{"n_layer": 16, "n_kv_head": 1, "d_mlp": 640, "vocab_size": 8192, "norm": "rmsnorm", "norm_place": "pre", "positions": "rope", "qk_norm": true, "init_std_down": 0.0, "beta2": 0.99, "grad_clip": 2.0, "decay_fraction": 0.74, "final_lr_fraction": 0.0, "batch_tokens": 131072, "seq_len": 1024}
Each number is 128 + 32 x the weight over its row's rms, rounded and kept within 0 to 255. Layers, rows and columns count from 0. Numbers have three digits each. The size before them is the row's rms in percent of the matrix's.

# up: layer 11 MLP up, 640x320, rms 0.073, rows 20-86, columns 128-191
# down: layer 11 MLP down (transposed), 640x320, rms 0.0637, rows 20-86, columns 128-191
# gate: layer 11 MLP gate, 640x320, rms 0.0802, rows 21-86, columns 128-191
up20 096:089109142098134128117081084160085140131125146078078083138090064127169120128083148186101098129133079191139092134106109150190129161101113119119140124154136155172143187137134091140204145060096217
down20 094:103175107095102143111154129108145083111146092131162144061150139148087089126178156083141128131100153077108109129123129064077082097157130140081082112115092167105151065121086129103081151175057072
gate21 097:108158154078118150131122116147173158094130058138146142159045071089107126139117095146111141145163146154128091148144125146054133184133121168115108157175166135064109119182131150152115166131136165
up21 089:152115142103205139114114156156135126179182107113150055137092113084101120150164176098134131148116098119118077133168128127140149097127142168133109121080157121139132124117121121172069114131116129
down21 096:090106133117088105083150119157115139083092120106125134181171111167162102089096114091116115105104109128181089146131120127111144150119124081136136108165120089106095197139112110082154121148144136
gate22 097:107081062143084099139143139162201110099130111122082155153165099157119071085102146095100133123088133092169102128065133102117165077061139144152148167195205111148119099138136114157116151181153113
up22 096:135127090136148126149120106116156146121078120149132076127163178099095098122154078097162219157095168121146147142138169094127103129084150159136170110088123156184159086147153095089056124116148126
down22 099:112118125140101142130154116193159146173131123107139163107142117111082123114169131055093167106111089123115076199130114077076171138118113093112130151211143086139147132107154157134106156084154116
gate23 108:132154107110147158179149143117124088164074128153146133125187130129144110149136189121074104159132161191129200124150136115148144124132135139184146144106095139144088172156132099108100074114129157
up23 087:122106129201141135103136109157120186089179136119062146148059156114074105170112070110144136165090128122154095122138111121109069108128136127100119132146120074196147084091126185167128197114106162
down23 070:133094094109148149155175162118121156153137195111160141145205107122188103101112106157097107115093097148101127148144165145143134164130134105241112126166088112106141121128121070069081083152143116
gate24 092:133099153130096136156124129156141145102072127135132139115138081123097102107127120124159142168096087195165150127113121140100138112107138188101124174158147080130108094174124139099186103111102118
up24 104:170168162135082104118145185128159157140084095148121098135154152179143121196131124071166151181149133098086138122150213135116164069148063080150120172106131135112103167161140136142081096127134152
down24 106:126125072135145096151088122117111109195124159162044127166171155090171155085094148075092113091157134110138146133153147125111167122140146060117089140062117150137116157111151174109104106121140133
gate25 103:147125104121170122089157116148186163110071180136150112069174120119157182156222129046151171197084156171176108155181165166186104074165122142119128137121111161070108075108154109135175130108116156
up25 093:099131103111136129137107135161195144101128154122112122184177162124099147130128151116100112123076147179137136186102152134118139105158092117128122198120094166036089106108098110114188178187139127
down25 100:128117105135144105171149069126058121098196141142106129091145116066125109117103114123097149109135127112095103118150126151122148193104164138155159028162191118122125098152125139087071122035101107
gate26 096:091179126118134135128094140087109100104144107119096175174103131084138137143088138142190153116120142128089162159173140149156114134190093095092111080148092088136111150088167121118175095120140157
up26 104:106173159069138136079111108116079039109201062161137163100127084123135167168116171192167093153124106092119142114144149163153162087150092172115203113180124094137092107155129112135172149102112114
down26 094:147151094122134145109165131148149186112136227153151125150127116175169090077146110104059069097123039153191094106089087117143113148116104111106103205062159136150129114139117111120144134155103134
gate27 105:163160130154110112141170113087135133052136123128089166183146125169161090176155137153191163152191159104106162196157083155143143175131098110133072131174155093120098156092141093143149139118076092
up27 100:174156155175080127108107129089122113039084138173157197187095088167131103142169140151167151107131151091138122142118133166155108161093091122142099134143135078148098164140119091168154140089089150
down27 076:136132142116102147148134141153147129209068160139174141085150171116132142109144109146099156097079123124180108069108105111124103107111128152123188130136112189135118064147100128093152130122144107
gate28 103:143133179115179186124150135130179128151178108165147125255152131079135134139112103154137137144163120136093116153098128134113106160121079171115112121153153064131113151133153065172117114092099169
up28 093:056150099108068136115148205113200132145142051106140101125142107157127184108104104180106086217147123108118124143121147172117105130135148110047168082099092157122090137158155129104121145129184144
down28 108:191129146187109116130084141144046108078149146149086164208107101080123150115151163116129166168102118177136137101098129117109148154118121176079104105102119106125159131164148117185118186162112096
gate29 102:168138124087193141129087057115112066119084152166130145157136134131125156139144090108118108140127088159153105147132094130184142162171132114101173130116131105126136098047165091086151122131093046
up29 094:107213108150141098098141064095096171084120169116096176132166130143142165130168062066077133151121111115151175110149176116166070123100123107132156102103123128120092212165154113110169082128183085
down29 101:198105148082142105176159149204072109099116120093110131114086159100090127124107135147105110158117078122088129158095149151073170153129151142139139103114110093127120128062128114157119159148155171
gate30 099:137200146164184110077143175134111126185144109175135075133142119117099158162128119132149111162086112156089110137195131147167168185151186127147148101173156092142173166164102093135191163129142131
up30 097:134187080119136101115112141139131133075148075166135061139104151133102155133131126128130110180097116140095140152112130117098112207188175119166142062186141104204138118156102080133137118149127171
down30 103:189126193176166145049100168060085086156171162153093181087160130135156166105101154105102181140125127097157079198177138158150133132155125094138176087098140186122141142114186072138185140134111073
gate31 102:130168100102069132203193130156124124051127125138135137097159107185116153163130146148158148184157119160115165138127157121120091146069116109150151136112115130123115096156126183146233175096177165
up31 105:101115134135208098106087144121144132146081100115117178116112103134142142140111106101100130117153125104134084162150108181064148114138144122133110142149203106048114103126102119063113118162054137
down31 101:231111152074163161088092114082141099163139153122125139133076147105142107058129099107096159148136142132130098116190076132153141068157146144203069119092142125166117158107125148191058103100110089
gate32 103:073118144118132120090112082101105156124144135096139164103146118078138081153101108155184118151072118199161113129106162142095075099059091183140137162130088071152116120131193194102176162164141143
up32 098:057095105151123071120129103094141112165148114059204197125125108118080116113090144143116138118107117108139085088146168159154152140094081108143172126142129066154090105162120143128100137146124145
down32 100:139144136133104146077129147126165141087107073130120110132088088081136114158143112112130148159120112155061144181117130111117160079170168151131102137117142137152089077117178165208139152156148122
gate33 102:097137110105117085145096127081126145074058091181177086112140113129162137205127131108055171164100168104118147149170123159091166088180130148095108082138116101168099160144120154144158180133205098
up33 112:124184149154089156122164200206191058119135135078160149120117101149097153092124135120110132092131166160198152166136188152059114089067132086107177200098106199101132149155158157088149164158149141
down33 105:146086158098122121086088186112172155134152169129140150158118135141130142125104121150119068089137114173131136102090115138102132126155176109149111082095122115104097189136121158174154090190148167
gate34 099:129142209129156140140126087181151155200128143176170137139174176116104136085123137143162091103151168148091110182087154116144165040128119137126157083170111119165195114148154209131140139175169060
up34 095:098121119109075131156155121125174068119134133094125159163109105137162108183165109177081088125129122111159156104173071135073149130153154107111110162100074165054140234142121093085077181114075094
down34 106:112137078149135118121088189056097108093095148127096071092120091167114168108123103099086200117084078125131146086139137103094145179212156095076100151120154151079070152085087092134073103116109127
gate35 093:165137058103116130105134108062103125139082142129145174081123136190144165144120142165142107115077117110182131150123166107091087092197096069126178149133175148134147170125121150112122122128121075
up35 109:093109055118115154117142136065063140102125110162082155160133136130125131163167115163089162145109140111114098113109109134169102135148142106073133135120148148189116180156165164160099057120125150
down35 096:149108112161088129151095179151095162132093099158100077139127098072163129162137144188056125136094123156107059124128106129191114133098178176082120114133115153118130092120111127121098141130128166
gate36 092:089119137106065171100203126191139112103169134083094104128195121134133076127104129120080154128068100105130120147147093112088125158109177117109096109165092135141071062140119122167117159145162195
up36 095:129064142081099130124196157155147121139080153137098078151173068136087146078157102127087106103129119098086169135124124122074117169165192076140151063178114103151095114113158083086104128148158106
down36 088:078204113159103107070120150162083093092175073126158054112148117155122107113121114101111180130151114096104193107121124104084089143073159110165133118087098116107127071129089164189126127104104177
gate37 100:135154153055109063184102132093098092163087152099099023126170131102175149153184123191155123086111123100075169105119129150143150087149142097127133055147127131140094125179147123065091152118167149
up37 100:086161122152185187135110052134134150085129086146148139163102107114155135139140117090106163168124145122101153181123124148069151132101142136140133214132075092120150121076134151129108137095125088
down37 105:162146157196149141117142131131134101123199098127148133149067095162110126137131130062108077100182145184160072178115060195159113188124156088179146173107095142137115111102150085138095079156121100
gate38 109:176120113164127162088119146070118123173152076129090151163157100092130167187143109107172163138107154100121134114132100085186139171137188222134066124155142130108167104073124093112086124126137059
up38 098:133084204095187077191092084081173139090138181131083148145128147122129100122118113112076110137121125124143115054119057095116167163096134060084146129106112176178107103173091148139124113171079150
down38 106:145147096076118121102148130148138124146160128078119084137090154122122104093107079138143113179078106142166135151185130179073091082113103097134158203135156114180124127168112206116103142113071126
gate39 102:132116091120085155193091122082166131165137097175108135154106125165110165109146142138159118158096114126147152142146109117183171123129151129146118120159123173086143156175111124087113138095140116
up39 095:141108129141137114081133101054083077096163161137130169134181101121125124107147126108133131130118141138106159126143147129153126124098090130172134128106145097125108141142114164189159064142103131
down39 106:152120149074172167152164127119141099093125085162079087183141138158152171086160125090198123156140088104112106135116114136188174087115139091149117121151125165077141118146150061125128193095105146
gate40 102:178193164116107102148150110125098083173155100150111128081108177191072126167156081154185134158192128122158166148158043090146170062111132125105136109091156206107112110131061163116141159149131095
up40 103:137115147070183145084141182151176133131140104089173141136138140141139200110118112122128172150041150147168105162109147129153108132111133132120106127107185157119139091094146077057098121136123129
down40 102:178111156161138169106067116165093092099120092160110107072069102154079118147102142075102083130157156169156136071210130170119112071120086120139120137081102142115108168129152076155138100154109138
gate41 081:125124087085085119097156099113157207148195116124108142093067126112098165078116095123109119099035102112117126063116089055144133203180186103155153162182114041204136095115049096137173119172154117
up41 094:124149111138171186190094157168084087100086182134148130165135178146162148132110197104147160114139086092127130165111185187153114083125094125124133080125110202087085130124148153099113074101117085
down41 096:114114079109119115153150122183083184134147118095170153117118147181117165095106173097118120095088083094093131119122158095159120122172154123071138144182108121123050148130086142112151089121132093
gate42 096:179097024132142176157135141114135126103171153096216149131112130129089120098099182107112110070126113208147157139148117131084124148134060130129133140111182138097087065128159145090137128151140149
up42 101:079127115164127162150107098143072113125187125087117194143086086086084153157154154142040103130179118132138226127173098129063143114104104135088150154121104108088139117165086138085135108129157162
down42 108:155104189077116158099120195167129211138091119098104174136107166173146127113129128152121095143112086106139097138197062127122146122105134106161168128181156157150156185099173096106165167134101072
gate43 105:116155126116166171166145160173145115143115104187157095147100143103157158117138119131129125138162114147145141189146126169066129104110155177100115181125119133153128139088143132140157143073073160
up43 092:128129109096055126172108132110139120175171197077136144140114153112168141112171129130138132185098155203113122098112083146172111063126198132122120120145079142077145136142139160085178152145126152
down43 106:117106086124164115072145087053089128133110111184142126095162080153072075165116156142133122090119125107137094130097144095123135151102124071130175101033154095114115155141083079124094093147178125
gate44 100:125119155189158114161145175133083116221123157179078102074146137104093167144099167127110106185104127167134108136154134151172172129060107182113176110086108181165131159145150155126203146079086131
up44 085:112137107132178087115100069114173149115142128123181126189163099076096123123186086116149154062100132103087112166153078102095144175200067153144160090104119114072114125069121132131103091075133153
down44 098:133124109099091186067131195159113115129144140119117163105054133170119146157081140170112076184152144149196115095088146140168092120041195103165139183139166103169123196170130126154129129151117105
gate45 087:145176090139171153098148157152104104140135114143092129112117142119107176144132072142097128103165112151133083157113177098129122127154156126173117151166085153144088060130105058172083039157138130
up45 101:109144142188219127085149165144079098143115091134049143129125126094096149140123102163098120144167125138141119150146147133137121110106144164121116158123174159102131132170099111125091105136113115
down45 111:137089197164193135144161150100135131107159112103093119151064104066122055169171136076117093091105134130138167146157111153184115115109149173113175132121151113149088147040123158091138168135086087
gate46 091:139065076179151102098157096101109104093122145143157087169181165087111107081118190135198136118140125122079156152174159075174148149092145078120147054131139115176128113119125146130116154150194095
up46 106:122147193131097087115097130145133118111127122147102091159110118105089098156118111103142088104135159120100080112118122154166111109167147131168189131141110072099142113160145124113155137111131127
down46 106:113081117089146109119153137107089127172047132188104175134150151123131121080096110148136161165133148162103227114198091088123141116153159086167173125129099098159129116157141071147157145124100080
gate47 108:136102131162067105153115180093143143149072066175136159100141126141143073144154099120100098157105149128129109140092155142142127187123098169125176062127107142139148129119137125057119126089158135
up47 100:129176180126186132139129122104177096107121129110055159177088050176077135123132132082145106129134138181134102130130073107080157074051089141108140166160168138128138147179136142138182134131089140
down47 106:114112091205109147145176157119141106115179152027117111109098126104081131119109179115110141118178066127125142100112123112115091147220142097147101134135165148114116152122118087173088120179078102
gate48 087:176146092157122136152124069114188196115121130094154147218136141163156114146137137069194070128115185197090112092097123093116128159119080139092124198158088118136118100167121113110167148140075118
up48 092:151101159143177166109103110098046100123140111145149162136053078172124125120174109040101099102189116110105153147129139140138129093118146092095189158167113108132139110165134094067162118126174138
down48 108:104154135112122153114134075092103155114121180081121106105177134101154111082121079204155144118115183107112162063086071105130139108184190119111149139118113137126147126144140133131137112140108093
gate49 107:132110139112126111151093123199164058154110156152148156138130127143122128167152122113153114106206093137109063183101100083148175107165201089104123151082211125087122160178109065090088164125168098
up49 101:126111135146127122137110113118112132156127066111121111143110130138075131118124163132134174147143108087132131201126106180074125159045017169102200122160139098119188093115163183153146168155102132
down49 103:113122190098109146110151103102125172160128160075201119097157149094149151097148140128068123151107198130082164074142093138132149131134131077110105163146066192132127150144097169201136067123139100
gate50 092:141081155159146092177153116115132095204041178167123095142164058133137180147184157131147144135135134079121086136143060151163110121095098180127146131118100154112124174162150158089153110076122161
up50 097:157100129095097092209111072105070140099129089153121168074164132144102172120122143101089124084166122120174142106108126102114164101133156132146130134133092150124092131139064141116115074110195122
down50 099:146138177116158094128147129121163079214113118136103096165123138073160103080125095201186166124113198122095134158159163158131130103072122137145133179110152152128100168130157079137194086131158171
gate51 095:033154155134102107221109125133154120120080097090132108118209131066142129120140104139137096107120161140146085130096078105108155107171171142076150139112180106067165117115170150057151116090143169
up51 088:098154139140145163177091133120137082145069140145127119074157118110163091128105157076037162066137130143129126162031124133093115138100099122127127100106099223132107165084115075112069158123140133
down51 092:097132176116094127063135103132156166142097059066145140111134132093115171159123077109164072180106161113148091119154118106121155132181137141141112130155148064139194095115156154128150088147111122
gate52 106:098097112113095071063140149178088123119120127107094141082145151105161166118152110103109122162097170177133081136133131109205220116110088164116151130135122143152141076129146130145142135135162169
up52 099:094140142121160140102111142123112152111117150126159145122153148117106144115148119118130153095164110127095140149071098077175172180112149170107139134104170162137107122101122055092143131147112100
down52 089:083122158153124096084181125143073124089158124165080128121144148142113131150091108138130143167086178111128075142132163036121105139149099158000093122088134140158147085118138134178192124139190120
gate53 095:141165130160166121142117151142152128091146113101131162119111152147128144126202116169123121070107109082204097166103117114075134140126065028126120172154132151058164160112135118151193207076167113
up53 105:109192111121191159084110113057209090122152180115111096155099098130111157100157051146133166090104120132186097118104091151147111171162127177125114146172147119087123170124190142131076095142126130
down53 096:126101158096057104149116156150031083174071106167108154124141145079111112101091118110109108142122168149132125142167085140182175110092212146158177085118059119152114156165123158141115094124189124
gate54 111:131141115120177101167111184130142118083176133147113158143160126139159159111126130144134055098138102091206051087062110063109153157152097148128123139131162106164152131147150143179161156155076112
up54 100:166122175163099146126177121143134032169075121127139116103064088176131157141146143108112156159110202142102120186138142128170094149172175083156092121127129158126165147117131101081099135147158164
down54 093:097138134137128087136098102174149132126114154158100134170151189125147086099190166100117137129073087116162105147101136161112112133156101130106140113216143095141114065133154081111169138181127124
gate55 104:097076185127110105151141122136110114136076146116145128090106117116151118134095079088141131125206113143142118142122143100096099210143081213124097119114168060142142125141155080144169116175164137
up55 095:152099179133124122145130120120114097103092159134112097071048135119083132168051162133152154157143110147170096108135126131143062131146129159150117134060134092146105132127134099146149084181142114
down55 100:137060125102165207141116155130118128165154149086169133154150107168163091076118130147162134111191139141156105106153142093101191117204127125186062108128104108160147117152115110129134106076079095
gate56 103:094154157101149133121121152104137113106163093137164172120098134105105154082121102150142181065152154145096149116129125096093178128142144161158052097124176165079140108134099128148064126103159081
up56 100:180140122133199147119181129171117071087116131169116065137167152175117163137120133174182154106142100113169116194146144182144140134100123135128155136063146164169118101127101108115090114167150154
down56 107:133077106124130135149089118146117085168165131138124106137151074142176119171140128156091108185092097110148141135092120098064078119158110114033209186212098130188170164128173110107166123147156165
gate57 106:163154120165119106119143182127131147098167185083094108175140128066071078134103107143189137164125092136117103117107091144156119147098105136115097130207117146109060121145090112150144109071150103
up57 111:151116130169071141126120127094125115106081159062111131126150079101065132121201091144158119145092139105128101115129085182152150063149137097124144123153140146176123104148132154116086175124080089
down57 111:158140067106184104093130045094057102127161096135140182144153152136178125114104124115138137122102111137167159094135142131106104118128144140091158185109164124111182062122100120163150137131082122
gate58 096:114106105139084158114112152113151164168128121109082066141131125042143139114092145114080129124134149171219176054062104084117117091093133139128080175088091107136165126119111155073178155133149093
up58 111:148163087118082136102115133215134141176111129117203117096097160127114117124166051139077116124109126149135125109142109167114089060148208076159124084135081158158120085137130146142104118111122133
down58 108:080106118144186111104150122077128123110144155119079154152152113105098177110081133138100074097100160221109163141070153118128134132138122123105131123074183113064115122134114163110121099153167156
gate59 096:159077135122077098123152168121114048178110143125156128132152130126112126174162197110122068192145143141136127169059090150083110134106136068115182096122138157169096134117122142126155183133105136
up59 110:153129172157122125123160141155101110135091105132164078124109148125143172138111184080106065174145082117132143115161149150146114161153131098114177111120108144135109114103166145135094097100114144
down59 093:174141180137138120095085140148125185182123150170207153092114132103115132131106142140090057157146137099131136120142136135132140068105118136097186120090087129108167108164106123149114134129164169
gate60 085:151165176139095187128149168154126166133158099117112088083145161096148131063165176134074148100145084115092138099176151153109156077060142098135113166160110130160137102111147072158113103159090175
up60 104:083134112108152123141105177109134098132136188138176156158146093139116141180134080129157096095087096103163152171083113122183060181171173120157140084152115156121079128141105149128088118069175118
down60 099:145218147125119114116093179144159172129162164130161168083078151124114120115119145116107095119128065102103185134141088115135119085093148116159111100213034125125087113096123114152113101161116150
gate61 107:111120089185165142140127098114096164142172145120096115143114148096178083135110145058072088144084137160133120138130156081233089117125138113188126112100024129142130146142164077138094139180108109
up61 101:140115121130099121159104114134044098139122105132153176080131097145147056100112148098093055144149106184159118086124105131116143196137143114132159114123086098168094142135202066104141115156094075
down61 088:110139118062144121100112134126153107150089085099140142056135116086150137096091104168083119142172175103178104096132070153146138157113127127062121144094129165163121120149116157142131166146112091
gate62 108:130158120161107195105106155170154096110200118105172183135096154147143158152114102088126146090149147119086121156173181083048145122167226113150093145096157170080115167120123153180120163140143187
up62 111:140139120169086155131125129145121104146185145102203141118115122130174120129088165072116154068106123129118131132149201075121143165174184139163064140123112203116086149128105134188100124160123130
down62 096:106146144149111140101080177112124104169180090135089163153143113127095125157120135149170133101135133137093089169152211082059124102122177151155109092156130182111145150139167178118171163129193230
gate63 106:142192190129157157150115065082143107134107181105095120121113115178148138144167173151065127120119117158145111166108138120203142123081083107145111126187144153141174130143131170143130108150109152
up63 102:103124148136160098128113109079178077134129093033150055091138161153130162105114093117102075142108178078118089129145136136159138153127135091158093102121100106103112136120092156118115136142153104
down63 109:200103130087147118138132123069109145156172173151116147083121118106126076067108176107137133114106120149165189082177109070146176130074109180058133123130094142110148172098128122155105084145079118
gate64 104:062158099153112101153178114155138103171091087144155174129161109123169058132104100156140113139111156146105078159084111140146190103099085068114147124153137131097127176107181131101145165150169132
up64 086:145136164111133132046105177103161200116182125077080085185103122104099139161138114152112118110136107123095105114126022118140149118124181164124121154155132084138110123124135139153119117107112144
down64 087:121138146170117154171151073146143099138029126191154092092109163126158097099164153112102137156100192134148139113134203099130096169120117132182123095072108196126135125122087152100114158179154153
gate65 095:093165133122218104104115088135092106058144129116135179119147120125190188111122128129070172146114105109121160141103132117100068060136133082168122110092145142126150146165095134074145143109126143
up65 105:078175137144147087094130033140116112111148170101107198130163147128161094086124087154170126121186115143151102145151102214116115115163092114143114096127118131076092173170151102076143143074165085
down65 108:124164108166155125074180097126104113141060091151151093125146145117075080161087094095123123148206178143121141155163096133087192161092151162115134097091136073078126137114159131143108201132127077
gate66 097:116135102103131085149178125116119143118113126148152096107167161099180110196136115147147171137126159117132089080093101144152132173191128144094119114127115067097106114105172113107127138188145089
up66 102:132085119174136200138078092125148124114142118133187076166161104127135163079171169110084108163125119085172187165124161121104059100065140103090143103109116154161124164181147148108106122124116199
down66 089:132109145111149110111176147160167156175167114159201096108124110151170129157163113129094118118157117147099064148133099101144137142163146114070127140142154170090135124099118105149169050210119109
gate67 106:071099190174071153150130131107123084112071134128110095174127145130097117149103179128210118132111114163154133171140137161093159103125113087139137175135143162125058140157166151107110223182110111
up67 103:165136169090111188146194159129126155087103126147139082102132075102106092204076168141112130081158108087127111152099183136075079120066065159119127149146103119100149151089162214162178209140170119
down67 109:051104135112103048177181148160085132186146122145125081122147120168164175121073145131130189176146125138141167182154141164102137144149115112105111151047137101101177110169117132153123069153183157
gate68 089:135131161145193171154119074138145119180112160199142147163165090081122135111134145135160082134191126123164131134088076163142185075089163153125154171125110196101149174131133135130143080090127114
up68 086:184080111166155159094099104103110139131137093097146132136060111171122151071088177138119108135156110139163126134133207141092155147131090100165149128143156144154123106124072123116081113088085112
down68 092:109171129133181136119108104178155059150134185148151131117187125096119128116191094118155112130171167172169183188184078155112159098130147094148129130077086167122110176124139154120131092076145145
gate69 095:098133093100155121129132174128102122158184116050152116104158221104132189083129109098130111109102169067076116102188146080222117082129159090159078152092129162069121164156138121122092136159096112
up69 107:109144137138161161083114127133131108190167110105154095144152133071151172119121082130121149142125201042022112137151106150191136171099158124127133127093146102125148158112195167152104195144126150
down69 097:165157079113108111087155126130113093185120120155088142173152048131102136157146118113153142180126086159155121133058134048125131153124122121123150157108155084166170150093147148100133098050108128
gate70 101:130136138122104104159158100114163112127126108107131085130124119091067175074144170124109116151066143116176128162095070074113104132114155177134174139110181168145152137142090129144133166123174108
up70 103:154123073117139111085158114136072136117124176130132119110135158140186089127075134147123082080173116075080108125123129171143143132172110057089130100082073125093171149152151162086121050177060114
down70 089:175118089175132124140133074128139085109141141100106106177108117089141094140106163114152102118119165152095090106114088075144185123111119071117081119099116079173159162115127136124121188097091066
gate71 102:117104154158113129126126085112197100129094153158131147084171098155088176121146099152128081122121137061142149107100138140127128135168114132104187121134150129143184047136145149133136099101146138
up71 093:166135082124150170103138118137103127175149124078100126149091119166143104120126142105089108079122086160146114077143078115083143148172127078144121080131149104192084117127121110155082102107089098
down71 097:092076222155086165135121110164126151111102095129137142098176093124076111142116105130160120161155158111105164143085130138140141182078116138117126185123148095149156129117156141119125107119129170
gate72 095:092058144136096147153145139111084149119096122134159079069134151124160143168091139123162136155106133116110107129157134081142072086161087130154075121137124125089076154171117147156080091110184181
up72 111:128075166131205116188167066122127142136166137112103109197187186144149121156176147125164156106108153097161123140113069142146168177209118148141096147092138143082113141178081141073098131115185117
down72 111:177133131162108095122157155058138169118084123162121063169113119131079133160103114166085093115098088114127094146166145166078155151174118162117128136070156101117103129092151109103129132196121089
gate73 092:112127152159125150139161141127128070136164123135114165133083145070155065142170133080127136139108109167088163096135138119184101112119163112110110168118094070159122185129123114152122094107119085
up73 108:111126098115108121126101145118108208162104141085148114113114108139064205114052151151087125161093103099134094146115165058075115111170139113169216116163158155124135108104104128107143146176131134
down73 096:119089172109104131118136213081125123141168146110099090122098159128161128147099144094111094134127090123132138089068139081120132078117117165131177201143156105143209115135166109110161087138107133
gate74 102:147118117101093075154128156175131120164118079121093165130064099121177103131115160137101140133104113106115094069178102109106135081122098093122154079156126117142128143087116179141163163088087112
up74 093:098133161125199130115160106129093111146125138126168106126157148159104170182135113136125115161134190105173147201147099198151134117142115094108142117112151177081139153173161120045141146145179160
down74 092:125125109111170150130125085032178156104159150154116140108117165085118154126100105172100108091159150152097148134093130062148156180103162170116100115086167131143152126199120119134117146123119136
gate75 087:157094084128077097169113143164074080157114138107094113146115158126166151078200135075119098071108131082152156129147084100037125107058121120145166170116136158143080127137163098141177139160094101
up75 099:181101166126081134182091131151084071155066136115098122118122172112197111131134136097133103180153143156121147097159123127083162108080104122090159187134138173134086157169191097072199137136117128
down75 105:140170160105206160115070208144166132110062133118086112059077155146164112139106088151096139154096163178152160115127140122146191132116182115158125118110104157147198142125108104086127127174147142
gate76 104:096124123134128104078126080156125132106171095101080123153110123106198100169095186155159091179130127121092144109103143155126114110131132127155148127144132042159123213091139137132176131138173128
up76 098:105079116130168117160108168087115092078105137125163067099214130114129193139137135091108137123159126150138093077099149090176206119099103120115089121085082183094159104119128162146111164174124106
down76 094:160066093200102183168083098084067080119081164148186174174123167164088153103100139141166134134148092127118146155148122163120119130171113181137144104098118114062112133137101161090210129097140104
gate77 086:150178126187148149110111151102130142129130141159182119145162174115081108153122165135147183129116142174109117119123147109158095116128116110180193091150066174154151144109127113136155151175087118
up77 105:128168118142124097125114159145079123166156107128128112143139154144130114186083159151127183167175141171130134083140138081171188146139127133153140143072130143099120153057128124118171153158102155
down77 100:125083105101104055126150107108118089137171136098106110090113134203121171050095134217186106152125099162182143120073120128080159163108136122156067160139173088103139127101128104117151118087179163
gate78 100:131168132152163107193159074163106152136148107106159143099128129188106096180105049147204135124138144144164134154111084156107131117154106134091120124095098107071161139128064122081120156135153153
up78 105:096129131131118132121155141163074177114135152112089090086077174126156148167162103127153186060140173039171155093112123084040144107153117081115085123158156079118077109099113147163205156136137130
down78 107:120175108117165110185104132154083128124176136112168123122120092156157143116153091147148144167172088107189155136107097134128134078111141153064122092144132151123169093189105147149173114084094087
gate79 096:132120087130092110127122149108110123096144082120093196128154139156160138158164085158113104122149137171127136088126090214050180115118089133103103152172167083107072103154161109119124127081086134
up79 098:091105131166153101144132107141155124102144133123116134159140102108125107119141094152091072123128071167122157135123101153178122166170141142135124172081161115107156154077114069150145137144088146
down79 108:122172102143120111125127159134146135099090087128095165118114134195173101109175109123142147117115103180124146147130177103107127136115112134101145088101147122132125165102188134116162114131165100
gate80 096:151167095119156115088140126198197138106133121069144151140082069132105131142116090212127098143161086155182073114125096176114147156121114101170080172095136116103074058141089153150138115171049156
up80 088:182165141081134194108201070169149091153150090134167109125129145130112185133173103161159140093081114085193097148095167113113142130127144184143053118106131164107104147072089117105118106088103130
down80 088:074058097145097127138091155103091093138134113174104180105069069113157062142099090118077105114096128103133120109171100082081126137089135148064082137114156130179124084154135136099184136146093148
gate81 089:128134085104097114186081081125179125114091162138148109133135108137122121146119129139157155118108132109157093135075131075162120125123118086125102110151118169126175107108093098163114103136115135
up81 103:118127101168161096168111077090167149143090150150106125169121097147086166222132118152209172147159143096154078157090114125143135092110049098111120111128203112136215121143144154164135147106137169
down81 107:139175132165160150125149133099079132138091087104062155197111128102138126121114150115166069160138171111086134183111141168131105138122097121102142091091199095172068107168213172125169153151171171
gate82 101:169137139166135111116149097147125114115145139099062146122159105102127103121136160153126102158097133100105121134078154103150091091150102170130177113134064098163076178176140126089202142122163106
up82 108:137125172147173181102169108116177092105123122115144141135094125111092168103138125170108147123139104145155103171155123178076143129128127139128147153050122144096102080102109100128068139120159159
down82 089:170170151129114104094114091118134142160100122182165184171112171110179120129148109086118233149100139138112147096157120140154135166158125137204118134148101108168139113160115073140104028161134112
gate83 089:167178159084132059143151152106162149085149161143115128132144107087127180158159126158168085153216116117063143122173103167135164112156125093122097129139125129057145061107134116082139128100169109
up83 091:045123161172156209143076095123086165118044172204097122123099116104156096138158116133147147110147134165120168171140131120118080126108109129146137154126060131102145161193150133119128116158070158
down83 097:171128100122109114153132119102128128168110096166166145127105150099138061115050111159150153144125185150145094126127128107038133098123119169132150115071103144166124114096143129102111138140108123
gate84 105:095136169173182116132129140086118119113088079157144083106170110144135168166065114156119135110125168130128137137086105141185142101115085140125110123102142121127117157097125107139130200162095138
up84 094:097131099130120059202125103103124127212112152108184103095164187113178125061118114097124164101186158178122175108111202106137145139120113188119125140083156143161113080171142080097137140179162148
down84 104:159137117150146145135135138110098109059120136143093137190098071153109144148142146211159062185118152078168104111082095111177079111122165084183103134114133109119162162062144181115113099149103096
gate85 100:169128164149160110124152096163127129097128135092135084108106118163097187140204118191187106136156076080166174163115086135100145161169118156134130142136136078168052113154134079116100192082166151
up85 113:119125113150092131184153139152126061182139070142149162066204143126135102111093114088122127144115110191137102091109142114132142155127139125136124139081194146126107150098075106122120101144142122
down85 095:111163137128131126141139186114118105073136125186158103078170110140085139047132143167149159148194165123121146175175152145091126154101094076136130161119091112164108127180135102093061083168168095
gate86 103:146144157136109138087141202157114113168117061160159090038149093168138126199150109144094116154137106135107107116167153088123103105198182146144086103140119156143087148190125091122142217134102167
up86 107:140132131137092136101163139150122093133143153153216152094127095136140158103088162075091095100119068163095115106148134084096094153158170125166194164156151164203099137189127085078153129119120115
down86 103:160133132140118131082152167085179088067174095134130105113138158185174136190128110100142179133137176093148086186153172103127113132160170186134116123167082170127129153136167139074171182119112177